{
  "norm_place": "pre",
  "rope_theta": 49800.0,
  "rope_fraction": 1.0,
  "init_std_o": 0.0128,
  "learning_rate": 0.00327,
  "beta1": 0.95
}
Each number is 128 + 32 x the weight over its row's rms, rounded and kept within 0 to 255. Layers, rows and columns count from 0. Numbers have three digits each. The size before them is the row's rms in percent of the matrix's.

# layer 2 MLP down (transposed), 384x96, rms 0.0895, rows 38-71, columns 0-95
124:137121070143136041177122127123089142161152140097118079093112103152144130092139145089172100136142087138154160091092127186135117136172170169210162189115097003121131151118121135144144128111101151137142103115141154139126167093073120108133117140137174088116114174141151106165084106132171132117
093:140170103137144158141088161145114151173147103113116128101085131115076112132094126160105105153128158183134148097114065133179146138118163110110120126050134067145108160132099162076069139131157122166152184167151137126085049143055105142133168118095124160158093176145182059121107141175168141131
097:124114127149098104133182084110203107150044114191145049121086104122125142100150147131161119125133154093203092130144094158161047123164121138110161147114074119111082123099216154173144144109142119105133136109107147068131161149135121144163148125133134116101133158111173110088082137150133134186
092:099120127107217076107087140181113110077121113097085135143093082146113062114103247101145104122143207131118158145123168179193158129146116132124121099121096150137111166117110150103127127118130095140135181155160167136146093140119157108095118168114138171127173085112111085099150096096160117118
086:137120117080154100196096178196083122117140113165126111147082176145160194160149150099153161105142115117127082086090062168096109098146108072123105082134149133157113123134063143168159151128142202125156195081125083136084111127054148135096150149114141127134099123152140130117102178164138133128
087:117161117109106057129119219135128077142180119138095149060159085197147097096109127104100106113119098116146162160102128140165143124112125134130119167101123208088139191128118165154107117130153107149139136135131127047114084131146155112156139137179167144105141125093072078126113195170090088159
081:121130184095145091128098179146168134090153107126127119126175176156203155137171091117086148107144146088089076137098142185069111143130143093093181129096156094190116109143169041128157120128067124094119100153114122096124152133106112134191087125079186122099144123129152119104126117165095186133
088:135106136123119146137190175138132146206124121107103190102107064091126164167175120129115160124188105106104095168094144108157083110162114091113120151183157116113115188109107123157105182144199144160170089164147123068131106154121086077115088161085095121141094131110106131056120102124099139165
095:150145133120140101137155150087100139131145099088164201130154131126149138116192132116128136107163151099092146102115123092026085126117164133139099140124124120214197119074115131147121113080076175138089149137160150181082127117056138160115082087156151083117099127138127178153138177156083139096
115:140129120125161107116135164133081132183168082116135096093136172116096143168143118059158128135177098102143098113137110109039084142091129128160122120130160118146135159160146121175148174124159145163145113090158074089164116142143085102206120144143047050137159152125200142118070109155141111125
078:131114144188099102150124127150111175148179134085152095057154203125118087130107077182085205143170121147119155150115095162127102084157111184117101186138088095120134133102119134157134126103127135177154085101103185099104106154102037078139150129094132116133123184157143110089143092123126125104
103:096095148135105123098159116119116121112154089139119154215134129138156155096124145133158115103120142087113104133165188118084156144126180143141140172077117139096122134145145105171159060118185152159080133104074061067133131089164187160076123126069126105131086145211102138185131089095139136116
100:088116092174159093201148155144177121079165154113171147157114131114133104151110111078105131107080168153147111074123130132084121159152166135052173140132092094149091128200185138204107165093095076152139119161132143168117142095125139134116128064170113163140115102105081172143114138123084101107
113:135144130125147158148063182125143142148114077093152107149111150106210140104137112143150064134131103115144175125087124103052110111108137115108171107137158169184084149134108145243133156127104125119089132109110160176146113108102108126079118130097178108161144133124078160073093125159064174137
077:115167173148191140092121171039086091151145106117095109123168194111113168082146135113092124104149122085125200150143146137100111063169146047142119079122136133130159075098148140155136160153121083109160129140162126160171152135134176173104103114125100089169130155116119131076122085179103108118
093:144087138139170186103125200122142177178140129149117076085132128134136099065106120095143146143124105142161097166148158140159127081132113081062103097155106118165051068171126127172083166112141099084143138112125111118130150165179087145127221135130088172144165082106150139162101116146137098132
095:070103138139153150079139096098157116137117125192130015124124178165099139132165113097124113117103106135116087149156134136105163140161122142106093152223165197119112133156109144131094122098112139093066120100163119172187109094151077145107166103092144084149121142108152187114120100100165162152
098:108130104156148098067161135087131114116081113121195157166131128166102124073158144128143116138103139196108160133093109136189095073209130169049160114110173163126096149133150172151125161146151097131102129156135167104092163117151082098153158104115102103153105181161122084132115116068088160079
096:127158137132126129155126205126042105196076142104082197088165141151138114122148133086099184124151094087175108139086088125115088156128159133094157108119124150126123074107092118154089142105170150166070168090080123112155176129167150110127095145158152153169118163077078105110161113163131097144
097:090157097105126128134159156133145168175066155095054146069121071129087134145157106131091161141142132139126153128169113105186142108144130159133115124115072120092082123170148091113177111052157142193154150166064170070124171101143146126180152124118116143168128141114110125074065109158120160163
107:182139112117170152160131172125121127080069042129136149067124126129163136156115146077132095130158141141110166064161091142088126167093118135117117133143093100091185103109115184144184164130189101109133127132101197097114088173119126085083131151093099149122136135066164107135173171151086095148
113:140136045071128170174131175157165129171144120071121140073165125160046076136152118145132165108130101107059111193137115145122153129140145162089113135125093146101141192122102084145121132092114134181100139160169155139119126201086081113114125122126122099053117107157161183149121121124112121109
084:138188139163112149143130126135142137093103165108142151201182104092148167094093080191105109130145146180171085104166109097126155149131157118095086149095093146105103103133118124103127091174179089175126102123162133106138148102079089086135058159084196195130171160164098151114107101122096109106
117:050176102177198101114092110070135082103080208147176119138168160114104127094176102155146146110067093136143149112162139176123158119179183108145139157102132108094110113134130149104063168102131087119127097144140103136192197092104133086120132112158116172139086147152112143118124141103142119139
093:172104159120096155099163142174133203183083102109149104131105128145119136110078098077128178151129143188091134115128178135141119159124099206154118136144149112156144115155050098120110148176144142135090092059148111113134148130053068087151124125170122140077140054122125106125137103142085161147
098:079148121129152091122143122110120126085142146102152144145120085170158073133113189180159136159102109123088123116089143113099164172129187133120109084112051128137136095152100128144173145115144122142118135165095134094134122172162059146054094123138135072086191100183169152145057135144198158107
104:132129202152090121138084069110141146063062147109201103135173110104129139176152175138108170112088147116127158160082110114173164094130143138113151107078054160110107079119158114158106099125132129125107147107085145131185112130141151189137133112148160162129138189087099149138117074133061162146
086:141115145160115147092132148137141158130074145138126090161083094166206078099170135145161074154110141129112131122094128121080107113106177092130111147121166092193083050089085079144079167132180117197070117136135140137118125129111091084137097138153166141175143103170150135149167103189122139096
075:082129059127129125103126095137156202187150158147132131153147091116049153123161149116134094128097095130120140143149123143136100058150080171110114145154087106091134177083148132142099152111175119164155119157154088140127102101170163127077168195133103087111227079145115083114104134104142155120
096:095083167089169176160122079123155066171144154143152143138169145100144080132105117168151108134118128140118127072151121135119073062184134120202102149127125117087119083138118132129111114137158119173173162150122146145149141119164174105081089095103154176100111103137096202074071183127104075111
106:167099071176144187085134131149141149126123121118157147096127114074105140120163136124206094152115105128147132062157095149147146109135136101152085188148140158120127105092169093129075164165110134128133144132113122108123149142105175121130116090125080102116120233123102177091150121114029198146
094:118132131127084104102146142114121121147146170136146141101188148069097112157129105159069120109121133167121140106154185098118102146095097178135090135134130160181151078125127097175148141091129091083160146153096120119086115091176135148161112069152151191137099137158139129123242161120084140036
110:117141153140140129111165117148122167155106140115084187138157123127082144130161104136140071116193108157063093135067128141126145119162152159062141079112154172129085169117188092212171067126137148141069109101104163124143153146093084101149157143106096125142082140108170057100126183112115116131
113:119076168125131144158131126139130158108137158141153111115213108078144108122157150169094119118160074175139161149130118134129193163064155147159150068114119115145098153149095127147114094111160098125053113133170133123189173192060116084117124152050096124101078079124119125113142108131135190117
# layer 2 MLP up, 384x96, rms 0.089, rows 39-72, columns 0-95
084:135113120205117107165135106144132078158116148172088149109060149160206131141082073137099117059165127147109075176144100134111141148144128157127070142140144132135173126152079133101138139139046138162122073128068071109135167129093150147143104137098097159149107171171141115165096183135144158115
095:110171075136180080156107087167178058135145187133140125177139102114122130128110126120084142179158118126198120078138105122134162151099077124105082166145123129147168153104118153095197121098113113147134182135103109121148116094171150095067129148126147091164143094065138131092171106204122081124
091:092122123151078170162135129119113150110122120111079152155108120120095113166113057154172146191064088097111111150157120204137106099139153087181159169147128155177166114065147130135161097082088140094160146121125064148135114087139183142085126095199126170138126085124165113151105097070120131127
078:109156100139136089174216128152090093111128096131029159173134148101140125111105097187119179122151090162112081188132114166115139118106110163118103108148192124105126135088092075124167141140149132092131149097133092106137193062131105134127086148126149145170111140178153105114122195140126099075
082:098142073204110156171129154148147131119080129151028190157142094133092088163089096160128139135104115121117052152131138171137119095146075105209117126137087109179180166128045134144136141164132134148170106156122121132097100131139133126112108170148151126091123105138138065140069120137130131116
079:103163133083130173097110116145198105050122064097149114170132130096121182141129174102164121143147124175091096155135135146128162134137132114175117167164102119096144045173125187107137191175130130140126166109093119132102105094130100124102172143137116102087126069171107128127169200063135121133
094:117128151165106131164092113112145197130114106137087137131111204166062149140150170111123112192133101133135149084108150098169113175054160111152127136115134064139116107091098110141123175161161107106104185114147138103158173120135142103105133149093128118081145087111089088206131192142072073098
092:161164101189108144130133122135076093156122110086134084123169122194153074121091124123148180163160038133114195127137106192163133131077106130157098187171118119104186121182081092110146126107134097118142143130143085124145163097145158113129099102116140069127154163179131139080123155154139146069
109:092100146142151104139130123125151151090122166102127137146127151149107088099127099197074153080144065156151132027096128155111197106174108052197181133136125117127133118080175148145103173125061132119146115123142104131178142117114125207117149153130144101127127097123196126102129148098094134158
093:118152154098082091119138109167128145145097211153124117109200141148123090102119121109124112188156113103129185099050123082178130153088149118165151147111142084143160063076119174153128196134110164105100139070099144133135133182115127146144172146162165091117142075131132128139107089099080077100
106:121121109126137147145153096149136131148175086091098138102100128138087161131111153187133124149094111118169131092131161143177120080142120104142084131093137098140106117174091118076120096101178148087197111088106109176104098132083166130132145190157153144172168208089111057140193159175091077101
107:133157124165118114113171081087134083051114127113112114110202108205121078180131136067148158172128116122110057115102147121140126172112074097148171149156124075094141108183118128146143201101119142160122116152130128118123164182093120114130181106112190147101191167135131142115104148081113115116
105:133121127114169124166101087160136161126108116123087130146155187113103175175141134080112124160117134097084133117063133129123139127150141080104137182159116155125084127126170149137164098077150140080107169093027099138146088167065175163110140145222098129128121133069123126131143151198103102147
079:091118099105137105123131126150175148161147140155142158170127143147118103122105101151158051178181074137093094153123136123112108121180116072076110116147124108151120117105175111134151115154045181126137094106140123229100096163089104157065162131118156160149136139200140149162072118110075117108
093:170169171124151084107148123183171149170120181145109121116139155098163085187089059089147129148105122135125049122145119089111083128082110094137108107119168099181153114192169115138157143105147090121117108173151089211133131136097111169121133130144091131107185105147129136144117127137110049077
095:137100133205158074140158099207111169163109189115135152108090156132153138135127110096138110167199079124164163132073122117139080088110118069153114111127128100106171161113094162144115133088159142129105129118116140089124128126157142142123112133245129164158102072122160111176090087157135115096
100:097175103208168125127137132122154091108151129123141147124141121154080126100094166099106141167122132140149123123133098118152133114142125074118149151172112170199174093163103154141171151120058108133106115138150120118049128149122116143081104162207101079147119186118092115074166111108035082099
101:134182102108043096153155111063113146105152161151167131116130120110137105129133142104165137117156161154182105090129133085170152141075083099134142185146118089179191077125112138059167124115123110172166124083094139161120066124113137121112118140169128204102136136174129075159084076141113159131
107:117141134106154121128128104151211087148093130123148119138154222142176138138079089147091139135109126171162148066107169138212141123142155115142144152132114111111122094104123103147092217109124188148171080117080105108089059119130178125111128129129108060110157096119109086137138182106123113111
113:141173089145134130192177132176107110117130118133133151124128177166107097093086159146076127147174056098121189149144092136158114108134126061113202165200145129136166102092138101118180119111147088120148140140087132094133145103091098146050101146149107167156124153133136123135085070054139133128
107:142125154177076116166175123105120134094187108163082155188095137113126114146084075087135134150187057154179104109090097103139102094124071119169130135170150139127149105167157135080180108158126172161103104129059108130103183100097124177150096151114088146089099145127190152125129085115142159124
093:084113087081190132185091144168092154144116145151126221120145168169145104140134145137108197148144062101103122150107177135180133099119130109192129142143122081173189142071117129116114151106141122132135103098133151157169107144097103124096130147108136111133131074097166107138104092121104022133
114:140151139106131089136096129115170101069101120116092149112174124141138168107101118147135100154105087136130124072169145110156152106141111148208162155126112111091171103131103143151117180146166082068095083084087105127201186101119190167084117174158099163126167141131133133139156140067104114046
092:178143155130125091103131106063179080124074100104145119118123195164193139112104063143144107131165127102114137121104139116145126133114137088217143149216140155161118034086120145139138094172165158130122156115154153174140068166120142147130119068096094115094167114101133116114138153132149108107
099:126202174150126119132098122131135141110118129082151125176152127087126164123071110068094145157139082190125089123097119128150162116133104124127114137161119098108097030159139131089160128107104138155125174134112129206113140123111086141087146101173134207092152139181108121175206123086167091118
101:111160164149115142153132102146147131091106192138154136162120100124082153122121139137079122136154112116136173128075165130153110089059141135210188115129107104147154096138106182134089138134144120072130112178177055141134085110096178158081087154117070095178131164125143129149116145113052065137
086:176156143124143185166123137166178128113148124109125133112169131112122214122113145076142115087102072140119134145121074115151146071077141092127116157142117093096114113154126135071144206104086151114089183169134129179077136086087183128119148204111119085076126134159124113129086166099154142168
075:168163161116099134149111013162126110080092151117076082182110159171162129135145088074100106061179125160129148147123114089141180193138119147100147156121173125110078127160087087104158132102128111100113136136080106107140081122117167147081109125114145156136169120130105094138176148185119157158
098:149155132127095133127159130193165100153128112096132135108115134095139131121064118171158072139081102177125155103077137121168062099132169142205067171149122090129135116157119189088155168124150091072196138099091129167145085117136142110086112178128176168100181115120142117095149173123088147123
105:199176094146095164167147126129106163071153185155138131139172126109061051137127112146134081130143132130164127062154143129155176153119109075141151187153126096112098145115086140133157111132123184161085104128086103138154185135093088170156102143121167098159141148125113099107081184102062114122
097:128110054135176122144117112144163126130134127114106164104134127132092133160089178127076127143092072133107067184110094179180127150179075106120069128168110150118144127140144167129109136075088101130154129124134136158165108173116188138136125148161147066070187141131119019128139115098138082140
113:085147131110153097138171074138133132146148187117127129160122166182094117127109112082157054172138130162089111114077089104160159148098128167102159126142152159135134123076143108147191123166054135111101138081094121106143172203086116122144197110138092133126142128140155094171143192087064104126
105:142137142148123177179193113116096105080150078145091111140138123112136126225062089149144160153078118101151144115133133130115162132097092133146154168131112109194163116130058138103114110142104118111180105085126132146151116124119143131018127146095077127147202135146177125107167128088156144102
115:186124117146131162179082165101093066130135095164091140128192139129102129122094092071134085156115133112151141166129163167162194108131116124121148149180180138183168062098126159108164166109076175068105144120131125158072115172105161153122142141131087095144126111121102098115109081153166082085